config.toml
head_dim = 32
vocab_size = 2048
norm = "layernorm"
norm_place = "pre"
norm_eps = 1e-05
attn_scale = 0.177
bias = "all"
parallel_block = false
init_std_o = 0.0648
learning_rate = 0.00403
lr_mult_o = 0.984
schedule = "wsd"
decay_shape = "linear"
final_lr_fraction = 0.0
max_seq_len = 512
Each number is 128 + 24 x the weight over its row's rms, rounded and kept within 0 to 255. Layers, rows and columns count from 0. Numbers have three digits each. The size before them is the row's rms in percent of the matrix's.

# layer 3 MLP up, 384x96, rms 0.204, rows 10-82, columns 0-95
095:149133146122136155112107176142131082087128134111151135109100110120129132119146142119151128110122127109099117111100120123131173157158118115151116142062102129165110143136152130173120100127150089114134100109093139091156102160081173129117124103169112053150145114143137134124152137122141162148
117:136145118093135129152120100180159180103138105127093109145121114133155132144135139144119127156188097113133133073128128143160123158103101161109083133139152094121135146118082138112120114163107107147137122114094134126109128124073139115100101128170095172145096137147171120157132111091127129130
101:093107150135065115150138135122132106143130163161157109131109141079124150140115147116141111139096110125120139128141139149123153083145162179143082118093132142143146123106123088156110106126135120141177110128145087107158092157150139134116157159128162136092147127079097150134099139147142139179
102:143127137146073145172179139142109144102078123114153102168149111146151160127124143114150131136123112114149129157159126121117119135105139176117112116121103144138178095112116125098137088145124107145158157119121142059145168142164153117130101133089115141145135148179127144095150153154144122143
097:158177148176083152109085113162145128132109155144104139100116130165139117136135135121132138111138128164157115133083139174155112118109124135146110149146136102139105134132081132113052101095136115164128132144097135144131117155178136124127121134162154145081086138151155150151133152102139138118
104:112078161154094111140121145125172133108122129141114124142089146085125142152124130108110121099139162109132119116103106135097103112166143130124072143102147161116157107138141142135134121154115139094106124161127121081135143163156137124134160119192141144121170090120145112191152132134091093156
101:133112150105120111139140157138110167151143099124158140110109112119107102140073165122107107103088173134128085102155123151083149143145097143117058162143086125108131119139168131141118122112131104087114167113087122137157104116168113120148125132133146123167108155118115149124148154107127134083
091:117115128177126122106148136123145127097149136161143185149167113099122170135147114141107133112156148119172136137083103166112085117132085133110134123149119092141126110092095098108141138108131097101166160126169111087138168131129124111140131116133126145176131157131154123127170127081154131089
085:121090084113137123146145151151072110088142152146114116144120148138128094112161126156129147139151089155124101150142137143081162166100128146135083096122101113166147086149147098086148107125114159121140115093130115134111090135100147133145163141097147108133073157144138134088111117116111138118
119:083116130116106135083111145075144130152104094176128148153150124130149170125117121102137113116141102121121101117158162170122139120158137120136089177137133121118191104103134156136137137172123119121114138160190129127127141166133096139137094157123170130159165132135152116140135136112161112096
090:118140137143106141114127155131109125123130131093111127164145168121131150089138182083165154149112147136114137134164122133105115192127133133162164060164122159129159135141132128130128082137091119151118133160174120131141130061119143119119105183119156103127123130118121143152149108107111130117
101:127144128126098092159119112124120097150162132140145139161085115157162109147110141111088168142111129133087127111156112163176157145117129141147132100141122162113083161151134120128154129135142162156136161155127160129144132179176180130085126126128100099157157137125095130113130172144101131149
109:141144135168087128129140163106100158089082092132133082167101123124120125131113127136119154128179115138150109073139117143145123140149135117140144145122165116159140144093118126114122080158106117134126159133118101133124155127156136157114084123099157122136076136144102188174139140127141130172
096:146128130095131099142129148148108111095155116120162121114133148118122113114153151117162116136107169177135151157110163127110161132118156174148093158122090130103117133168096165164142135100152088128119150125115087078174090155142173153134086139110141122156117163136114114117089134116107130133
088:091146100083111131071124176125126151107136120121127126126178134130135131125150122116133136148102086175108130119104136124112158101074164139132159145112141109126148159071138128115106136144094122166138148170091135166144114144147121113108099139136145152164109148152161104166142175139151131123
102:125132124163140137112134118143132144112127107108107126150136093090148124120103138108080117146134131138137130114091132117141134157127140146112173165094156139095119122122146135141119132124126143126084124155168141147031186146139106087087125113169096106111136124121108120134186152087136112110
099:128138152126125101159155120131099129104160124114116141112117124063147090101172143117067089106130151163110134111156127125139107151125140138120113096136123133137131102165171090124119126123157092116120135141160186118147152115132162143079125107145117165097123164154162099114096112143138132091
105:094178102143126125130124116116130141078162099131135110120114091116108112148102111146137143117102156161103133147088130155156130132088138131127130080123148092168083097139126092115170129141101151144112169122111105162149166120150174155149108091169138122153114156114164137127141103104118124159
116:145150081109159115130095134158136169101095110116089134129146106109134103161118124158137120113166142149107123092118135130136101153100145083150108115139169127085097110125133121123123129096124097133134141091093115105147103145102138087158123093148152154127142116139156145126042142099120095115
096:106085129100146136128144144137131126078126155188179126080123102135082117152093148102113145083081150135108157104122138106154154151155116151105111141070150146104149143126168125136109116142115132097123109167123131127135122138154150151157129086122120117129142115115142138110145158127134092177
105:116182117129115121119091094129073132152112093151102134116133142141161147115097126145154126164136089152105153103118173113169160120097150094099128140172135129116123089125159108131173130106128154147165132107136095105137087117138139138115102140147127182127124131085169144131092132149131143107
106:115147077149138126137120184139063133091129106157141101124158125137141124088108129118140098102089126103137162130099147130139137095116155153139115125116146156134128095134134148103125132115098168139164105115127090140149074145154137121125107131174145117129118106129164206109128134112157157130
094:083120166139121155183118066141129122106132194127150089119154091124130180118127166118112141105107140088136130114136158111123149132124139150141135179145125112096133199104128159116133108167133139124118144115125128101185084130110126133145135125133117134146153097127138109130136144147150111118
116:132132126098091115140113104113112129141113119154127084157126117171086093115160121092117164114139142103094141080141139114191185111139129130125171112108110165125123134145133100110128111117157109103124130174151172133114099140139150173114127093095125105108134119146083155153132099140153131152
097:120080125111091065130112100139098175096121130145101116139080150127091129113117105106118167111143183121150129088119118162167132131126086135105175129130126132119125102112157134130124071143126161151129126125131161127139106134100161092142166121146148110119123138147113155126102139130112159082
099:129084094105113129138119120113137137113157143113142092179114098151095103113106157131159127102134102134118205127121147132132117134159145123106144104120154146095150095080143132119182140125131157155076120161170159127148151165144116131104128140112154111139149156148104171088142127135119112122
097:157094160140127114148139128129130131105152176175147133119118143152146162145158113104071110153141091123096117135158108138128113132126151114156138143138160165133132105163131153106120113122158138132145098163137127133131126117170130092091118164164063143200087114103125140140126120094136128124
103:110077147142130111120072168112100146125142114152143097103129147127079158129146141088155116131137145075160134102116123174124138120099137127103085141190120194137124127149121131118121107121111134127095175174114157120138111147110139107119106116125166137151139107161108102131117160122121139124
105:108114150128114107141114114109087175182117140128158117135105131174106128131106142144106116172137133144135138131099149111144118141157177117124122104127114144113093089114120102165098151130076108112168132137153127108176112107135108169137113181146079105098141132129134170112090146140130111095
091:119090142107157137124091134134140116096162135139104145164107142086102098137141131109125125108167137157106140148180135118161099132173107171140140116147135106117122176094109132147125124099170131094153103149153148062175139153141137176121103165127119129140115142120139141135111155156133143094
105:136124155119101088135098122196121126172149130120113148128138144143137114141139109098054139154128148115095097133186114151095084116132134131115097140106116131115118098129135151102122108135148147169120127089109089127105130125135100119109148153127168153091115127114113146144163133127180107083
089:119164130089133134115126173135134152139145119113139088128090095145109106190102120075156108138141105149104141112146118096126131175151170122133108155130101128107187105119127088154113104093150089111137150114150110110135083138130156152075124173133121141122119147129138132152126115133097152138
108:158170128172101092158121165131125133146103123139101125109092155128095149113116166111115162103125156125117129109130095125177126113119150151138111124131160125077098152151136190145104097147105078088119117139132163115140148129098135153146094116167151118089149114138085159136152114132125136137
092:085123138105150129098092067143140145092135089130124089150098116124146112140125125143149129090111145135129098122125125143161099153126139139135116070078113142098063108129098166102117125149143122107097118134139128063152122144141135140117133170162114136098132143094131134116139132094101151158
094:102148095138129128130154175126080141145148064107093134167101094144134148091139120103154096147109149149151121167149101125150117148112119118124130179100094138123143141137128144120168130143105157145143147127131163113102119133128121106131071140203120100124102103153114134110152155124142138151
103:125088116125130131105124130119110174094133148152127067113114140118160193143092111138168094114145119137119104149156139139139123123126138153099177137127115094129110103104125103128122125148100105125147139100101089138114157094139125163143086131141156129120107168131128167096163130138112089191
091:138125132129166116107095084139112132155168135150138138174110111137170095097109125116142141135150150156098104150186109129153110108166119122154153091131131139114119102116130124159143127133169083110112143121128181147115072146170128129139133094136137110081098110084100118121127122096158138113
099:098184099148136078155116150084110143171160076115090124101118138148106107155148116163133178159109151157103136097113079132151096110123124141123105151110136140141138120151161133150151130121091130114115117127155111141127156107104134127146132110107143143163156166107132094140129126107171159150
106:121129125140130117143105130098094101127110136055134072141123166108123146149162092099134130150086111127142149126144158144157118165128143120157162138127093139139137138095125158116134166111126147125132130162116098129106155129140117150150180134115143124171078130121111145135154110130158175064
093:138108127132112116126116102123136081150119161132174102126100116135127134107121116115160062113154140132137198152118102123114083140138189106131124142114134156188158110129145120122123124134141138160120126125132104101127124114135121162181126146133133139157089111136145162088058136126154133141
117:109167121179092137130079113096118133107140131143146099125128119143125135108112132137143127121124124092108138124100137148145123129121110103145123111162100161152114127098128108144150141159094171157182150129212117070157110144085129153139094166136158109114148139151127160126132126151100142154
081:152128162174115108109103144130107126168155146135178095119136099135184094157129111179131109114102126111109130100123122124121137134153159107122145144093137165171147121134124099126139150084112099124143148130125115140091138170130178131120101124076135105103084151122122129101116176125164119117
098:148089128163111126141116155118129116121127105100117148143132094145113150127115084151131148117132126138116110094135179154185142135131142126125131121142118167110166130078155141123084105080152119142165106150181139118154133126159163145156169121149151129188099150140109107123173155123126106144
112:112135122137139111128140109089153116099143106143090073125117133103134133077130134134128150200134147146127124137119111117165079125133147133122152146117127092130166102149125126115133117174106128138114136131158161092117123140114166183093113160146169156112191128106166133098126118123098100121
095:136123123104096113158134104172122164170135139161144096159142142106136108136134099079132134174100134131131146154136119132109138116117145118098119124080147126137131145132150136145156097120165148081080129115131163152145128172152143135094153151153089102116116164163078077143143133134086125135
100:113135106166130143113145102127147136131132134127078116142142106128124167127109144143124159140148093127170090073130176146079154118118104110153101152127113090124127125127093102094123115156080126129169108116155136133126145101116091142110070128143130151134139159113148138144174155108171112171
114:181104156174117133128098149150145128174123176157097126141121128135139117109097129128131101134182113090118129095125139129124106145114153133094144107134121134127144162122097137122141123173131112126080156135116082148153140165115140126157084149103164153078147153146112150117093176127127161123
104:137150113192120121145105137091121178126106148092099124126165116134128131135163109121114170122105099083154123129140106130100167112094145086134127110178153099153109132133163136149136101139159157157143104137158129140134119132103117142132102151132136127126107119135138150131183125081138160063
101:146147110164106125123094137165155155116152134130133122084149100130129137147125161107136145168121091112136101102112154132168103169113116103150159145082161137098114142108144150088105130158135125120105113095109118094111142129082108113124131162209132169137148161145130114154134130136103153100
103:117159147148102138155126127141160108103138176131158108133165105042113137138159131145130160131098142154117141142135100151084087131121139082135089129163124163109135130104137168132154138115146140131118116158137127151162169135133144123081139135112099156113156107095135131115111100120090168134
099:122106109144159132113099160101104136119134136126104180158123154104126141131083191101124156146132158128124140147111128126131070082117170103146164125146140162118126119146128135153123110125160114122140088121124131136129145166112113136093136133162079170104084097121092117142140137123099177162
091:151129080128108119121134097078152115131130112089141187153148158140139119145092083156131122155150121122136129100120104122118124137137132163128129138150099152106129165116128146101169122194122138158117103102142122131089121170126118122153075156109124095142110142124114147128104175123107072150
094:105147101123106098138135123152152112088145182144152063093109115152116096136118157159132101110122132164138142132152113134111137117105074145127074140122115143119110147134169119130153113131117102137101103134107150120095116164125154178118140113112131153181103128148136176104143106126168115098
103:178130102185158075093149126071156107132096157141077125126110104104135173113101152146095121147131145138113153160121098078142078142145129135107157121150157148113103129122125109137134130138144175109106109128136119123145137131103116106125113097124121159132172107089119100135112156134125126143
121:159137126121147087120101188163123125130124133140131165109132082081161157171107081146127107131117144143117133149129146150133117129105166152148139138108126107116110163161150109092109101134114156149156140084144111173115160115113112118097142121145134100091135188093134118104099149132105102112
085:141109126110113138143153143125147095116149149126099162158095140121105097135141120126127087124072117151155102073150171165129146119093140116104133175144141103129112095156130127127156169106113145144164108141110111129093114128171119166103140139139153145148149116111176121143149134089178169119
090:125105152133110108086114116072143123129125123148110107168112143096156146165145127107108173103112127114139113103122134144097130143094165129102145119138142137152179070135123156120079127099146129061157150129113124158158161149142158135126137119091128148109173142130126132072136138152134120150
101:096128147149126114123092146111127150145140126155111107149133165099098154145103119113138149138110151115123110117150123119114129108093169156113069096121164109083133166147163160137118129112118108098121114150170182094118144129118112163098105099151146133130147173184111108142152146122170113094
109:140124116144102150118156138119097111146110102064148085145134105129126115073136140121144121130090148096090105124120095107153127127163126134083166159185109140119111133137161103147144134136151083116123114147143152108143137104126091157104120099136104103149135077147095098155154115108149126166
086:159161068154144064167140174099128119109100158099112148145131113173125129158156121090143119116154111137100155124113124139147149163085106157155120114162132075128123120084155107123152121110152141126123163123140119128098143136108116115102128113134131099138138109138130133090088141153118176121
107:127131114178136098132091121127099144142090156117132149122104153108132118084135128128121149131152145091156134159134097189131075117119152150137148128121132162094113149187131133122154176109143117089132108082151146143099128123148155106121065127173153116122130110094105127139123154133147137115
099:107084141130094106121103134160137151105125162120122118123134085158162146124152143104167140154160111136163095130103105198101130134131102082092118123129123137091119121157179125119112093138129151112089168134117124102107105138148131139145133172130135137096137123136090100132170105141135128181
105:134157134157129112132115131112082102112136105104145113109124133112110149106103167070123130130155137098147118129109080130124158138153145081086181164149088142122109102148128104140173145089130106126132170146102124135122149152083123119160103132178133125134100123149136175123103136163114106151
107:125131132106138112114126125141112169086130111152097142160069132139160126144159121138124127147127145119104121092143118152147163130112095164095140140168152124110142124195147142113166133162118108085126162131096173103129146146148134115081107122179100129168123137140128106127114132100107105078
123:140110146113107131103132111077129140136115134139138081151117068128099143118120173082137189118100123121115083109110123100175137144161125150155110113112115177136125112126138106176135152128163144123133161135136172113141128175122103170112134136133168142150113104133129079105143115105112116128
102:122100098136149122150151109106108189162096149143098147112147136101099158144130145097081126107131159184146148141144141157129141120101173099145107123134112083143122170136137177142163102116122106110144090114125129118117107121170137113116105162085109134154099145108141111123099135133167155133
094:122167091051139130156147140104131091119112119125126128107128139105166168124190154139137121132127130125123092120116111113154100122127093166177145143101141127138126112143170128168144111140146121112088116141156136113113116095065128128114143135163091108154138117099176111129129117132167131103
098:124129166121113113182138117114099149136087100117132124148122132157107103095114099119131094098111130111077155173117111096144100142127134147145154122121085145175104147090120148175155108161079126123165113179137148123131108118110125130124145109147110074097159121132121176109125134111143135124
108:131116051161115105136102153089131145099101118107168153103153139107126129141116121096110144173142076115151123128128089088119133131135173116138165134149151099152133149147135117123143109143121115140115128105135137120135122142154131120177127096128141193119114158162127171093132146140082154153
091:162137093109146119122164135138164133129143138101191142149141137095124131094126124110085146116141156134139108168154124172160110128162141106091108126165132166126175120140189116150127137099178107053128133100139138117139114146109149124152130114125128146135129112144169131142105118134109157154
089:086120117127093124104067125123100131097158102128073111090109149165143098123114125135145136118140145119142148083142141108143145135143147134127156115151120120148119133131140173146185126133117158127148138151140168151135141104112153119131130158183057145131120137138103181088167138140121131137
106:168154117116131123119132133178099123144149104144138114123136147137143152084148094085161121099116175125112142120122183139097127155114142117108111140105110150120126110151097125118145133109090120134129119133168107153093137152116169103101141114072134084160092131078152127093150165084135125144
094:123095130113148081077129148144158120115149170147109159140109095083135103113138110109140154123151161170118174188141152123134112122147119133115122129106086085100162153128121133135147120095141128162105140177116135162106107192134172118126143126110123113135137099100119140120149141156139127115
# layer 3 MLP down (transposed), 384x96, rms 0.185, rows 10-81, columns 0-95
083:125137132116145201096115101132156119106148081151128158145131102133158125122135120149090117132106124079148109135119125140127149121104126121138110070129137098137135121087137109117147085125157155142132111131141072158166122160142116134124108082144157077102105131123132117159138094150183104105
100:069131116134128175084131107127144114121147172178142166096155120125143126186115129134128137139124108132115154115139118116081141140096090132156109098154116188163183134154163136170142153110122153118107115153140145123137108138165114156115142115123128105109108087098119146130114130123120093121
104:091123112130102113148119136106123138085146121171167140111151098132115184141153119107119138139159158116127125113100142090130142126130098137140120058085119147103118132126123114145122144153122147130135069138151089061126068149112131085125123116111082136150122140110115135103104105121151099136
107:141104140143097133110101116085151095099129082102137124136112130127105148116155106092209143100131145127094130102141148121108125134120132147115151113156112104130134152122086082135134106141150095088133116110142171132121151067089146136138150103143122078163135144107105115089125146152149114119
095:125097124131183110152174091118119111124152131119161157104137162124132124081102125144143104097092085061109116152141131105125119119120068135155139098133131077169149125128152175125141130107130123141122129107102096133140085146179098135146123135116119099126122141134096107097119139141112102140
109:134108103134116125116145136106117081122140135123109118129133102084140134099140144124154132138125140155101145130074128103123143129104096184142125148124105128128110103136131110078179130100146136129168130103155124160128141117110128111187162132094140053129110164143154145118091152191125155122
084:114126161161153147110041114161143118152114129145110130127113142100104119102103120171098086165162123141128146126171129093110111151123142065143128146156163121143142128143118120135133164105094147142131114134136143159131113135098123118117140148138098159115138128104137141176111144158100189117
100:120104154134122134127115104146159127182108130130167117131103134127098105089158098110125136131129089121148111121108148119133150156145130112082097151109128080171157085106150185137113098139161138188110105139126089122120131098103107132127156150127145149111119125091097108151159099101173135131
084:167131150145114138132073173131131102120082142126108128140101100101119153135110140169117180137142140155137108149103098097144090144144145121116153114152126116109156147129111105128120135124121136116166150087130114088152139079117133102146189129159080134130145089174105129159089118134131148110
114:121073148134123115128156114148151159105125166091157142152099110157113137148100121129100133109081096116166118169122121131137140092145104142116140078140125153119146157120125186124134127157111112074123137084075150139114147141134103117119098125136098173141119120119163154119169153117142097115
091:104071128130121149113162119123158144134115141114134063154114137143122178145119116157111114146153107117114185166100134139138124119168107103104087159102149128154184138102115127172134190132124107146107128132101138128130116134084090098136128108118131157131105136103150133133081147131128147135
110:104122100097106111092153133124138167157129151149163137128088105145136194173103131132152114137077113132148125159118140145131137101128072062142192117100126155157145128125111096130163114119142105105138134140107130106119100138144105118125137108122115169128157135084117128103121106130144109152
097:155128152152132131135117092119166130114160122098142124106139146133091127112146141127099099126139138143085104134168141109113123116133159157164112190165127154150131109112113077118132139130073121114149090135163119132120098129118101081116149137186138116118148094121114134161129122141064176130
090:172105140161135082142132130104112103164121129128138123100121119130141157107111144113188143142125111116140119140124141061103163131113147152110113177093161156109119156142091139124111195131141099116165146082101104146125161123150145141134096118147084126139160130150094125140124113098107122111
106:126131125167119095167082150098136128155115132133091118136167129103118154119142112121158121137114145096110119071147105116149123084099159138092109131122086122121095156148124133127139131154093150123129138161142139183100115115163157084141102105095123138126094155122176157159139101100140104099
114:147123133089128125132125122131099071187143141109087173164087117152135123115150130130144153143145107134131117116146140112113127132145115121109170158137134125119113134134155122176084105168130099121154163108130130164151128137124179172113172086168132086151107099152162141142127127145112099110
097:142149142128118101129106173127128150142109126119124101123176124113151131158123131127176113170116133120134137133066152130161107152134110119174109089141133131106102114163118126108135140171187154133102125128096143152159133111152141143125138150107130178120164132160046138108144129127171121128
099:184142113120106161151121129111055109124151072151153130072142116128152088143124100194169127112123128104085130139159138082146139134148117149139124124125160119128125110128150109112104119118106108151128118121164124114121140108134144143111113156143111145166128111131102157170133107141075134146
099:118129108145109181116168120138134150100104126158135126101152106154165158115105119128165114153140102094145160129130139125144134120130074134138087125140090151116123151137098110145146144154129140217103137135103105130118128148171070144147118102134109099125092096127122110119141086114143161123
096:142089137141153111118128124115118112106132120179184148140147137110121109154104182123113145161132120149131149131140107119153086105153114126147118176124141109142176123084172128114105132110114082146146143113137095144073124173108142084128093118091146123149133116145122137171125149155084143121
108:148138110149123114126124150126139104102116133104089140148125103137107132136137141149099141191147180112120116110106132135175147119119136127169150136127120172164120094172129143112158100113131142107168126119148129127113125108183095153130117143136089091111139102155180093169092144184111133141
111:127140128131159153148169110118130131170151165137106150120133136124156107189076101125130123128104105116131108125147123125076136152103127116114134113137128157162125159118127148153117142111099062123117128124160131082112095151135142106090125120130113159138127092067111182130097093114098157120
097:119118128154147120132100131139108151119114092115133113161145095107132124127109157126131153121105143127135128158075147101182117122111142126151094102155134123101087126158106165148120093162129139113154108149105104148089146201101099077137096125162160132130134088137112125076120115142121121085
107:091139141119087074153147124161142154144126117121135160128108141101173127168111123123154114101117120110114074128118128108158112126144163147160159135123128160115123100139113169123129115124148174130157143147053113140141153126146186093108133121103089104124121135108149159119119177157139135131
096:113132135131152176156158112139160120182130126104150162110135109110145131135115122125100096129076095096131117172119115107112100159143133125129073146108128135129139132143115143109147155151110167148161138130156100170151104164192097107132122157117110131135142177132121113139158146138150097174
092:150159178158152142143159100184166104128142131147113157109066154110106136142118110128121113109123115117066160133124122126139129129131108136075130137135114149122156125131129113067137153155108120169133115115126119125160172126090104114121144131180117111149157139129144131159116135156175164132
104:118146125107135156132096116087127156159106134111113107140130156147119139137143093126092132141132132148107165138138133133143126141097107073135115102096124156111117089090117143081133130106131153156111167173158147117156109097061166101138124149091138156139099187115112115123136079149134120140
108:138146147137125120118110101101058104137101126152086128140147104152079141145138184141140127160087162111123143119128163136150121147124132130103104156118118176122090171127151131121148133116093144138134100125121124172120134100138153164141143115143105123129122109155080098104106161172102153170
114:111120126138114158110132128095069151131120094137095115174160123179130135130140126157123160162148136127149086131122176135179101094148113139102153119105127134152112108129143089124124155120132169141162110125127133137127144139118105148127133147160135053118108132169142181095112146149156108116
088:131103117150146113154180125157109131161105109126121120137150109138132159168156099128132147127089118143144118177083178156143148116129145077155132096131094103157115129153113184111133109107100141116129169110101169111115085093143138113119116083153134151123117160111163148117107126115138103149
091:130115130158171177138150177078144116130070114093148123096150169123171111111140159120097110141118086124120151137095129106126130133103103086111110140124141098142150136122093145142142114089164140116126106163144129170141127171141131130132130111117112107151115111121133102113082132160112149181
085:153138134143155134163152120122173128164104127107120101125077156149130127143135119127154136099113139145144088175131153147155119144176150118118150153137150151160103122123087126121119163143128134112119150119142160161115087163120161110110101163174138142121090084110086130129143169161092152159
117:097065130136134117108134130144111124132125116134114139167130109150102135184147138103100116133151140174151095133153145151123121093105140090110138106143147171137149116137157171112125106088163124098109158136151126130135185133131137089125151069159136136134116162079154114126136178123108109136
083:120144141140160134145152147128123132099091088129115125121120146135094175104131090107105102159106116157135079170141160110121126111159114103063153106113123072143123110162104101109114105103165127167148118102129131117175140119127109137135163138132106138161111136121154109125095148145123130190
105:115098177092150178141144140160098109135135128122152148166122134137123144169153109174120112131103133161157099127097133120144113146137142119130173148117106153166107101126095149121113130146122186108143178117161146121142100109123100112122113147133080130143129129093161114148163155148073133106
122:133092120136093142122112094102131083157130113124123110085105136099115127100179146107125098073160139142120183086125099113131145120159181123133116153131158155144139122145169125167130169100091121127126115142063173172104132107131117103135145136124143128132110134133111123167130123118148139131
102:108152170098097131104138142142162091143130130119145152112121153079123092129162157140132148167132117145103169124110126127098150135167110133112150124103148138183147193151110126107116121127156119149100118151141118184126114131150150151107091138114115117143157122087173132154154112111161087120
103:126110136189113115112170167160153108085168150124142106193116137154132159100084148122155149120127111139168140138156123122144106125119114102162116096092148137104093149139117142115149089169123092097167125084112116123134115151148101138110104106123114128139101116131105143100136162126141102115
113:117155114091150134131174143134163082144180127128110111150134184140144126113133140153130125155129075144127088124135117148107146086124168134137116152133130144114177104133122171166079156113137132109167104134141096137138132126171138131128132092135122113130151153083128124116101080128117157171
087:110147147168138120114167144141132107149179103155103155105113150152147138157130133153126151118119149116181119140142124128070156087082123138164112154128113143134107102137143087083120154139099133127126140116127107104151176112174099110099149136147180113136129133125138164164147119176132127142
121:075158155132134118104111139120110124088114137193127118139157127155116143124118125097164135134132141112111125167112094114143158138110140150146165138115091082164113132115159097120127169131102144109133116115153128108176063159140097130123109119125123126138163106084112145158089103150138110172
091:108112110102102131120100108150153149193103115089128096139079118138105117069139114155114097140075103155139114084145094165150170121160138121097128135131126145153101138118093156150116112117147117110150140106158110145139096119155109120095108155105132118132158099103101103089137145152133143129
104:142161135128148121138117118095095160129114140162133119092123107151137113120113125135129194125155099104171136113136138118177118108116163135132124157144105065108140138130108136134094149114094099125091110135101105111114104083083107153146149130124155154151136176117152135129086175093095126116
113:093136121134131096104113131131099112096129119124133138080161122141072112130155134130133131098122106133130130102105123136111163146137145096137120142152107142075115098084124129127129138106113162106116167158176132111194103123110118152145107122117083115158171125137062125136110129154182129152
112:158115120113152117126119114148140159151139102113143136165168137184098119104095136095145137116105106120116139143094124122126109130145115116153111121118118155162137129107162107153100139104141139139045084150134161116133098144130122075124149138088116129120128087150127089156178140128080132165
115:106146165130096143143096115095122146134122043053119134077091115126128130142160131126140084108110097128100109148123097112086114144123151096126126144110095123127088122157122142115105145127139133151098157125146119141125133118105148152167156145143129107145120077114078148138128137112130143114
102:107135092112130126146179110149145167117138108091146137119118117106135158122128105134134081135068124121139086146148136118171166131119104140091144082127158161110096084109110128123110164100111138133082153135088091142129122151156130097153099137142107100136109125140115130079133135086109098141
108:149104146148117149109165144154108140086169100127161115121151125118150161121118088169133170092120102110122160134124128178115122174141134134145178145137126136074119075134077108137172120171103118126148128144136117131125103123142111137109089116109125097135144094129135139139097113154089158118
106:146121121126113103137097156140122127136127148109139123097157104157210103119160195127180155126149157086107137092086155131101129092152151124142115116126126144074107164127134129127150148116158107118117139103093136110100150112097112118121123089115120130145128126107148138122101117125180106103
107:144152098122095093153151135157120167137158099102132105124161099150187100158115176097129133133084126123134104099120117149130133137137135108144121104096136119129087083111111150086143089120100118116119186152139154106137147123119106106129143130092150100160129155136082117112140084108161125123
094:140107151067154098110164122149141127130125138161166159116145104153133119168104124109119134113085098167181069124123124158161119165137115137159098123148120119118143144123129157108127170138135104115086165143099129102124123144121121149141153096153132156128147115083140118132103158117127070116
093:136132107123171143092119104168171099161116085081130132143160164108147140127136094120108153124093181137156121172080160161157138181117142112113139120127151095126134143110133174090100155111123118139120137118116126134143132104151141150148135132145145136139122136128133111118087170092133092161
089:115140113116145114126140097164141106170104124121122117094117137161076123134106116128135124113090116148135113162069109101078142111160086118100108132097086131146138108105107146143076123149105079110105115085150131132160127110126140121138149135146117175146108104114132105172147126132097166163
112:130098116128127080093141104117129103126134106135114119077177151140132086082106134143135114137123119116109128129098096082096128119158136101128118174120106112136153117158167088192078078103137136157123136099119142148141121120122152108095149133150126158133137153127142131147164097094094122140
117:116099113123151139100111167124159128071122181128115130084131107100152104181129139133121108125074117150119143176109133168133139112116101116153102109139127115151136096167091137077143099176146148167109154109115111149163121145139109112126127140103106123127140143100162092112115125160138145114
095:111166151143133156169130128142126154164138090089149099096138157134135117161088139099129116124150130157074155178130155123124104184135164158192121138124112125124134132134112138135137160120145133150091130145156145104120109132115139116124133113107140094124119158145113119149119098172096119193
089:148100167145121131109073100089134111123101101125112117080116116136091100099154132090141140129129109127140136155153128113116171127090127086156119165147133119167152117143143090180095123101112145075132120138127178116152113168124161141082086106144098110104144116122129106139114136139122130124
108:165102129096137090121124145107107160136096130163166120098094084131130184109111125117141148148111174112148110105134141132154145078106126117124143098150121189181162122144135162084133102141153100103145149134121152145100115133151166141137110128108136121111099103150173130121124119134161126150
081:148125096112142104137112106132126074106101173158101077123118119130143150147124145148131132096124116157134114129162185104149155121161155128162118096109134087073124129154136112144108126155169125103131145123136153118142145130114165101140153102110141192136143162164154123123155123112130133074
088:079122131185149158124160111135146144100117129122132159148131120133142071118155115139116119095140134094125113163120171158112123146170129147132119101119124127163139133166137118159095152161099097145104143072128112142152116160111119151106120129134103151070139103159161105135075104120132162127
132:178136119142133116149119130147158110172112115152135086166130144134124129139121067063136106134117175104092102123161128123119070099120141117146146139145111123157179118131143153128154127100137118123108095130138154118134158135101138137128154083135111113148140110128128081163138115070162136114
109:147104107151162128093136180149099122178096169122131104131119116110138122149142081121100154142107153122111105106115131132163117147071128072135153142131118116160154115141112193121116151117134139157127120115135150107147126115135152083115107087161122128128109148099120108147123093105097115179
108:159139108130150135075091126142106097149118136132165161153132116110123118157100149077106130131170104151112108137135112108123141168142101149103156121094104116142117123136113079150124171137139111136112133145151104145151146102114131083119085165152070095132121123114170143152104107150079145146
104:149142137172145153129119089118141129116149110118117127098132104170129111118161121154129118158108119124109150198125091121097108153126162118110147121125166150121095136119130119136120153146155188149156101157156121134088114153135124113134121159096135046118130123121139173161143110121113174152
120:098136149117115154074150133149135144152132129134126113104135131185077151114136155089106130108131135117149185137114105140155104113118126116115136097089123121146160118128183156152136154151158124097111134177152108160126136130154101142167123130136172172103148110173115092113140128115168136114
101:152159127114135156146119128102134153140162122137123110071125126099101174155167124111143137134144106141114132135133090155123154142119133135092129140051139118149086157169131105148154121128107112127139166113106150134154126156125129116175113185132129134161152153122087121155149100098154168100
094:096153110166145127136119097159119120121115110111116144138168119100120101124100123156130136160120156115113146102076126169091111166123178121122109153148185139130139100122176083131134125123100152150166107134117099140110109123142087135096151155113181115105120135143073142138157103127118097142
108:112117108115160125128098164109136147136087076124142120163093119132118118110135166146126139077183129124136080154148140150144096105132125155110140118137151101132189107163139126107108127110149123132148104140081100100146145142146101106121169116141171163089140140103124123102108138142180129146
086:113118112121133121145125142154124147163147132162168162143165123177150137116143131141138110122154084205095066112119133120147092130121152092093108120132081147124144111111100108145168133084105114151115144137128120149148149147159158149125142122141144137095113126135134123111171109112112069123
086:132098154153161155166115125128146140098143138134070166097122115076108103141122119124139130108151117164089128134109164165145156112112127088115109145099152166131115129110173101158188139119160182138133098112136116168142130159120139108092105144126157105142143118118143096140133143129130169124
093:112094130110127154106120149070103139155080147096116116115123128190169106128104112127123100133126109149128174107106146110141155159152083123126109157113119141109158148136098134129144140148108163122153154129105077132159133148112125128129088173102131087170132146128107140120124137122146110068
104:124126159097136133151109136115148113141133089096135128109091107098130134072120154113123118114152148106142132100158103094116089102145154108087136122132099120110139147132139087140122137150096065077145107152101151107134118121087096145160126159146143139095128089152117114161115074159104120106